config = dict(
    num_attention_heads=13,
    rope_theta=500000.0,
    init='normal',
    init_std_o=0.00409,
    init_std_up=0.0192,
    init_std_down=0.00409,
    max_seq_len=768,
    dataset='wikipedia_en',
)
Each number is 500 + 25 x the weight over its row's rms, rounded and kept within 0 to 999. Layers, rows and columns count from 0. Numbers have three digits each. The size before them is the row's rms in percent of the matrix's.

# layer 8 attention output (transposed), 832x832, rms 0.0216, rows 553-584, columns 640-671
092:484514459513508477495516508443490487482498486484512491508489449454509491533467533487509532483501
101:533503486517490500485516528474488523483496514490510519492496483497484506490527499511473517521504
099:477507522517524483475546479486502525506474508523488504479497482487505514483505481491477446481478
101:480510511501530540515512509513504465501498515552510490476512486466579499509484477480542487505512
103:517482473509503487510520490502519511505499488559458522471486472514494479513491457484528512523476
097:503516476471501514470511452484505456495508506478529502506435485527525548484484492501469524491474
097:484509481518462497506535499466462469499491498516452496475528488538501505519512543511524493517508
099:516494484487475521501564529494498473475523475549495532491515497518510489512497494516483517517489
100:483507515457467528516516508492516515489489479537529519540521502459496502505484516512529510585491
095:504490474516542506489522483494486488483472467481486521506486493505508484484495436456547485531452
103:463476497491456507504498485467506485507455453496492454478505557490498479489440497443509512530509
095:489493503536506528500493516483498469497509507495516537450479508528502510471515506519483496448502
098:491500496514496522484558552498480457509494478474508543554500476502510472546510497478487515524479
095:508544510519483502457493549500474486485531535502501523459487463532510544524512476504524496488489
096:482500461460534492470507429488475504537497498517504540519504504483503455472488505511492479505526
095:483494480507484493548466529483500524475497456523473467512496523474548475491498526501485490506514
099:495487489507475509492509468473475471536520458510498497504536504499521504498511513503495497491529
101:519511512503505531494515511460489501475498516479478530483520495513491463507518498486520492517480
099:529490534497514498501507531496509493510512504483526516500531505500465537485497444469486545507459
098:541536513544477470540500535450500507492492501519535470490457525474559446531518496514528477533537
099:517490526509477517524472512508492493519505520477501482507506490513508494495534498490516496514517
097:498489562478509507526436507475512457487497495456489528466490520486510471498447527508511442492516
094:487497453505456482495459523490464555509531511479482486509485481511516524493509515535525480454512
072:508513479437518480462508462488524527476510509460515520459478540502535471505492483526490495491465
078:483482500523520509491473462515516511544504461551484528483530522497501515488495508508477522509485
079:501489494480499481509507512521474543507495541493453499474485526493461518473521518485497510485491
080:498482456518490508489480488523544498569518465511530493517501496519500511493453530502488517533474
075:482498483554497516519492492505500503502534498491484488538497509456507489505485498514487474472530
077:478472473483514479480520538500516465472523474479490472501522412480505480492498516470456524514470
081:505525533520487496483526518503485539458537507475509521516513476534467469472520475524501523510470
080:515471490478450475526490516501492542501513516495532536486510525522530543514516527477486491478504
083:494522498470488466487499496541493487520524481476457508514482477510506514497508497505512472495509
# layer 8 attention value, 832x832, rms 0.0217, rows 554-585, columns 640-671
102:503493495492522515473501498468520483496518507475525524464470492558473508525496532510461503501471
100:473485512544499519484500511487500551507551473472460485490500491480460521471529486524461433486512
102:507512556501516514510537504519512527507507558546493464510517485464531538482505493516506494495491
103:510496510492514499445508475518529482511483471514483497449479486477497445491454480498496532476466
098:525551502484505511514490446484529449474474499520520521524479479484516524502484505482492497485493
097:533492515489465508494477550492481500506509479526495501526524481503501504497515495524497461487536
099:491475521499509446524511538488522482473527473548503530503472527493485488534483512536508477525523
102:515487503477527524515525515478500496541513509450523478478508507495455534499495517490480467460507
096:520505476485543494472485450498541487496486457451484537554519526464495471493491450511510496501469
101:546529519447472493488482521476476533513478496504505539476517515517497509528484481494491513524513
094:541466476518491454505485521505508473490492511504509500511485492528482518495505497447524509519523
095:489498516485497528512529482493505450519466499457550549511462497481496467512440488496498549459474
095:495520466518505501483520549505472477503499507484506511495493487526526507516508511487516510514492
096:496481468468502489482514521491491520519506472499470510481483498479486472450514525547525489516464
096:528479442472497485513502520457497513507461449471523530465556526505532518503495515483504472470474
102:489449501490494516496507440525461522513518468485476494543491513502533497489534492511489532503515
104:478514548510491483457520541473528473482510522509509493537508519484505496485535492517464495497517
099:502480564472492527518528513491498518462502520457528518521496516532522476521491497482463555499486
097:533556500519510480472514560428529465509457466485510496454469485521537470512522489511508494505526
097:451501515475515495486450511508544492510528503486474496512497469478534514520492474536520506478493
100:498527577488511530492441490509514505479491480505519550477509495501498451521488518525499493517471
094:531483493466447523529476518484431540433530505476474513468452495551475446496503513485548513496509
071:524519505538502459505493487515536505482483505478423486515523460479461501471490522491453516509512
077:487531525492491506513515501477510471506463497490479503502495474502523501505548523525480544469480
078:513505502510503531521502486487519483501502520539516546505470486523481455564478487517515487497471
073:506524538488481473507464462513513502499475505498523485461519502483520534477560527479473494493540
076:550481474481461494515542501506491490462465463508526500560505478533515485486484497511496488521469
075:470467498503482529510513530509520522491493515501494494493511533520556508535450492500478472484493
078:555460501543514526474480484497536475483491524479440539474460493476521506544442495536499530471521
078:485493508498514543498526520501540444496481489536545528497439459492481503494461500527505496531522
082:488527514465501545497504533484508513471485541485508495466467498525500511516471495545476497511482
078:498460465501472504483525493495443553492474516488510502500545466497547492468470542476498544513506
# layer 8 attention query, 832x832, rms 0.0219, rows 576-639, columns 640-671
072:506505469496502524517494535518461562487544491582488495505499535500506472479500475473503525500474
074:523528516499475489493493500523456510464523468535546507496506542462500540497497534473511504523507
084:509513472482487522471494501492518483520496507521511490552428531486501493487494465474484494468481
090:476542561504481471487515497485532503523488506522506491547469502516502509537517484490490509443501
084:503460499498501521559485504497456489495490447500492499521515541507496492498475528505500455478486
084:516496471502475474497516501469474494477457506508490468469478509504498522487479524520501512521509
100:516509467502482475529507506521486509552478504488543490455503491577439475555517473520482474505471
126:494516475531523532537502536487451539482504471549464532519554487531441469474526542474518524574534
105:508467498490537548521542531520535484501523491498492548521496485511467497508493522472500486546503
104:499484478532521514493469474511477487458542476525479487508533512522507524483515531477473511508528
125:494473476501513526526527564520519520526504512462511514486471465530458525519498481512500504517503
121:488485479512506557527491499514500520489507478508531547503478488538444485513519498463499481540510
117:466510544544577532498507485441493490525540472522524512520537511522481466503499492472502469535516
118:520509510511456473488463450514485492495502511529491457463518549462532513491513506517483484493498
123:518520498478522539535503550492509533517468487473510522513483447523478520502506498523529517518453
111:473513501497549555466530487454518491484513495518513524525467492522471477499496506491486495539520
110:512499494509476447496501502538467479498498523516463469486539507499509487489497476474482500492499
125:560522488485487483507510510516470552453452513463455511527505483499509495481503501566515492488496
119:516499497490495512549521531512504518481481522481512516536486463535489527492495534527531461498507
116:483492472487496524483528499475511518510514460492502559524515522494525527511495508443486509478534
097:442521494493529519506500495481495481520513520516515503479536501483525460522455495416489517497518
109:491486489511489495491482467509499506536516492514496478487485534466524496503480482508479521477471
116:525498465452489520487498531472505474542501487494512555516524490503481517516478531490510492526515
114:464494492476534538500495508500501487506514484524549473514520502500493490502504489455489477439535
099:527505540520472467509492478510476481470515469507458458481489526500482481455505518483495499520474
098:501503495512496469537483518510516510510499524469503490511510477500473494516480506484516487535496
110:508478531496497495496492512524503514495455474491492512523510470539498527503499514544489480551482
145:511527523501491464541524521507497529496472491502452487504480457537475483503489525543495525534459
097:556512504486478498539502506470525480500488544480501458508520502494493515517498517494496492492524
092:439479516517550545495522521523459518556495520536499548489566520517498495519481513500479507500515
100:529503515491463465538495519525506468503489539510512502486449499511487528507533496508477482500497
106:516495503488522457525513509504480459499524508498522533496509521487508494468513515504460526495513
101:520503522503532487518497474489459521497518507460505514518523491510461468523525549567494452519485
095:511521520537493455458484481484497500481470498492483464488483490532495476502531483492509498491492
103:464497507489499475454540435550483532477483526551490465525519509449522476514476490501480528492476
091:527536481520475481526526502467490479459520541476503488510466493491492450537523483509489471468519
100:529475494509483474508539495499496539512514508481501484466503569453542541496500461535531472485518
102:529464518422466476508465454494504457560496449471515501515526496515499498525517495477511487492500
097:525519474445481527506532510509508518475476533540508477495473532479510476487519472523501491525518
090:494529498539527544531508545491494508454538485482501482498523495497495488512515498507550489502515
101:505477483470429481488495496542518469513533517487520503510487496510470532511491470492468526526491
095:478539460495527474476482482467475499526507484516484441474527481513514498466504482506459487513486
098:501492484500527510495502497492526512514483492501511495487491526490490495477511501529531488476462
105:464492501504503537492476538533492473481477520539520482454504520562489510521478468436474496490501
087:525501487544501470496522510522485544474509513526476477497526572492519517491485471497486529505483
097:527466510477475478468522461470493503507465528498481513530487468473497476501542478475490543498515
102:525534522523518447505529458476472459460541493520503488537495448519474506481504508462508508477508
097:523519448438498521465497462438484480497505519498471512517498497529497452474480479531506515516488
099:563507513512494486502499469515510515518498525463439476481486487488513473495489487506482497511500
091:495498504538475506466467473478504481476462497487453475465512519484517460486465490476484481501471
099:517500477516477494469488527494496526477533480534493500548514509509496523472475476511532509485500
106:432494548463508490533509535529546496532529507535495457495505467492472522494482489478490478531512
111:491490499539466475517525492500524480513534515454513510468504487525470564517498517525496515507488
099:531497504475486456530515500504479513520492472516501502520505532530528517472507468513528488505502
107:474483510471477499506468522486509476577528520518505511470484496445516514497465461505518495491523
101:572515482530490488485525476493499529489503507492490530511446496498504527503533474532537504497504
102:490517486503493498516507448458543490504486493504530477565480474463501516504517500539505466483463
091:476543551486498501498506522561497506506541530532492477475507495483482430477489466470459523504488
098:499475515474487538530465537503499509531499478505518542531452483469500472518442504464502518476553
101:479469454445497530514504512474532484556513482511534482468535511521517556530479471473493471529515
106:514531517475514475474533518490492497526488524481506506470507504536495484518507499497470506493479
097:485439472482502537525499502496504460524539448497507530464547493504503534519481501484482517519501
097:540503502502448468535496417481543473513484509501460463447492523488469493515504477539471460525466
081:463495517485485534526451479482490446533534464530521513464484461527477495532486496457478540523500
# layer 8 attention key, 832x832, rms 0.0215, rows 576-639, columns 640-671
084:520520478488513489562517446504472481480491508501541503470491433498479490483504488490518483507541
085:482530496521500528531548524474512540480529499500450495504493504522513491484501516581441550518548
076:488508499477547465533500518472503501466509495522533492505497452568465469513523503562488516529479
088:481483504522501539501441493475462484481509470506452515512491507497505523472476550504495497520545
091:461518479492540566488472541522506544510522484517487493503476499543510495468497501548525564541511
099:506539517476494514489493490459492489501490565522517504510506454484492523507520455539512512549507
073:487537506477493520486476456486496464498521503487473467541537484517516577479512525467472477481499
096:465494485532530473489539499532503535506463482513520501491511496479496464523472514553510540465516
094:478501473527535507491537559544509539486504498476539515487484534544481479501498456536484457526482
098:462493528495507484474430554495510484499480536495421531516533445522506502499523486566502540509491
093:481490508543541484508539516540515527488516495504488502485499520542490462500499486510457509495507
086:529490493539515501469529540532490508504462504504495501457476487462478438500484496515509548481503
087:469508495512501493522456544487472511531516452531525510521537518507459542469507531447526518486484
112:510486506471489466548483481477474485520517470506517550503505475496493508518516546482503474480508
119:473507504542510471472523528536520506470484494499481491491507515521486465514492468532466518478484
072:476477481524471469444492542536492564533488466504459469490547541495502488453485466464536563526519
092:496449486451500509543514466492439467476515485491514531513510459467490525518518501498498498510510
121:486496502519551487465511504511505523469513515509475505481469535520498506505490478518486483498495
095:490497533508540460465556509521505513472493520520494459481511529554510459489489507468512507477504
106:506534475489483503532439475481492455532528508488503490511506522518525487522509491465489487507505
145:510502486485508499532497500470496490537498505494539520515513489509478477521520506478500493545507
098:499502539489523513521479505479511505505453491503497538476527452449442521478509527553545446482490
108:492535559461459467493530487503528486500503514519492495517504520473514470512465483516516511472509
089:486508484453477534531508491468492451544499488495525487511519477465477515528526482500469504505489
142:473537514526468509449520498485552505518484530477514475519476491530484520524497451540511479503497
108:478397516532443448495497497526512468518482470486457480496466509522542471507474508518520502497529
163:451513538513540479538537506508516497501505494513482493500478477545485482497500507505486505469463
090:520505495552504480464511518535495535470508498504447492481475543528541489482480507478502474540511
105:526510489534488494494478498499466482502456486501512495528508524447557494533451524516495502503524
108:502523463452505491508558493486544480492527502509506534486488491516450511502522486496496508489485
096:547488477506510497529478506493480495464466526467489530506463504481498463532523504523475485510527
109:470491505487509494490468481442514516525534562505500501495498520477528499533481527496524473541513
102:497476467533551481501503477463493500550492469500502489483510516484504494487491506460506467550491
110:496553495503512486486501527484496533472510542462515475494505485503518512492507475530473483519501
112:533466498493463486483567475466496475462489515486456492498454506539511486498528474527423502517498
111:500527515534511479428493493495464487511481464505472505527508490479523475483475492499536523541514
111:525516486496472471488534484490515486507467497532487531483518481492523477525510512491495492486486
094:492490576525531494541457452480470472490489529488514500485497487487498489489467483525530483501498
106:534474479469509472486489557492506493477482545524468520487486474515517494467488475444518509524484
115:507478493547417468475504496501500510552457490501455516515498503473526499487500488527507515528536
099:535470494496544505525506516494465460473469481512466513458504510478517433511499528540496511508509
096:480551508472479510528528484479523493458478481501501504496495538535503458502503521467472505506495
103:503513482504509486512484496501523521507520485502523513494495472564489498497505487482485479496476
106:483485521495479515477511466492475495513513496502492546501504507504504476525460539565497484515503
115:516440484514483464470529497508500478496462528495495509485516533467537514517483487536503527508509
103:482513485507480518476480527506487507469494534526493500465506521574537512469479509486512481504513
098:458451506490473497541478489562503483525487467483482541535507517488465497551492497477494493476511
093:535476491494503514500484482490483471496515522472507508482511521519526484484502468509526475493498
105:513469526531485493510482467505518460436470478434512510477500521515483496475500545534490508501487
104:497563485510516485490522497479480493502476547501527462474500519527497466465530513486492469495502
109:545507513485507471538526481507518450518493502529500501534504471514448495508526471490515537449483
094:471461470508479562508493512533492462519479458514501556474502492480514465505465521537513512484443
102:521522516513550506466530504496483461510512498485498487472497532465515484469514499492556484485502
104:501504506506495463476532517505539474487544522470555505509556529477492515482516496481523515441477
102:487480494508501468482499518488474493516472519482586508504518505534475509470493514472503497484483
094:551499497508503481455470528514478499490502507482500508539535467500497478512531502473527478504544
092:460505521513527520507530506491520468528510490495476494512504522523513481517499500490462495476486
115:528433503521505504488500485498515486526426512484472501493501451513525487484536497491497538509502
118:516478508537518547496482506475514469511492456501508533478524478506499486502492540486522475481461
102:470523501490512541542523498491477477507488511478514514501504448513483466497486516540538510462492
114:508484498520472481465485485512498510457440513508518485512483491415524518497474508474545496505546
102:488473501492494489534488462442500445508497498539537516497481496509488509531503558518501559473506
100:465501505505522490526482525503480501497487479477531484519507484514500487479533474470506486462485
119:515511480492555536547503517502470481509517545509541486507531458567489490505510535510494505506472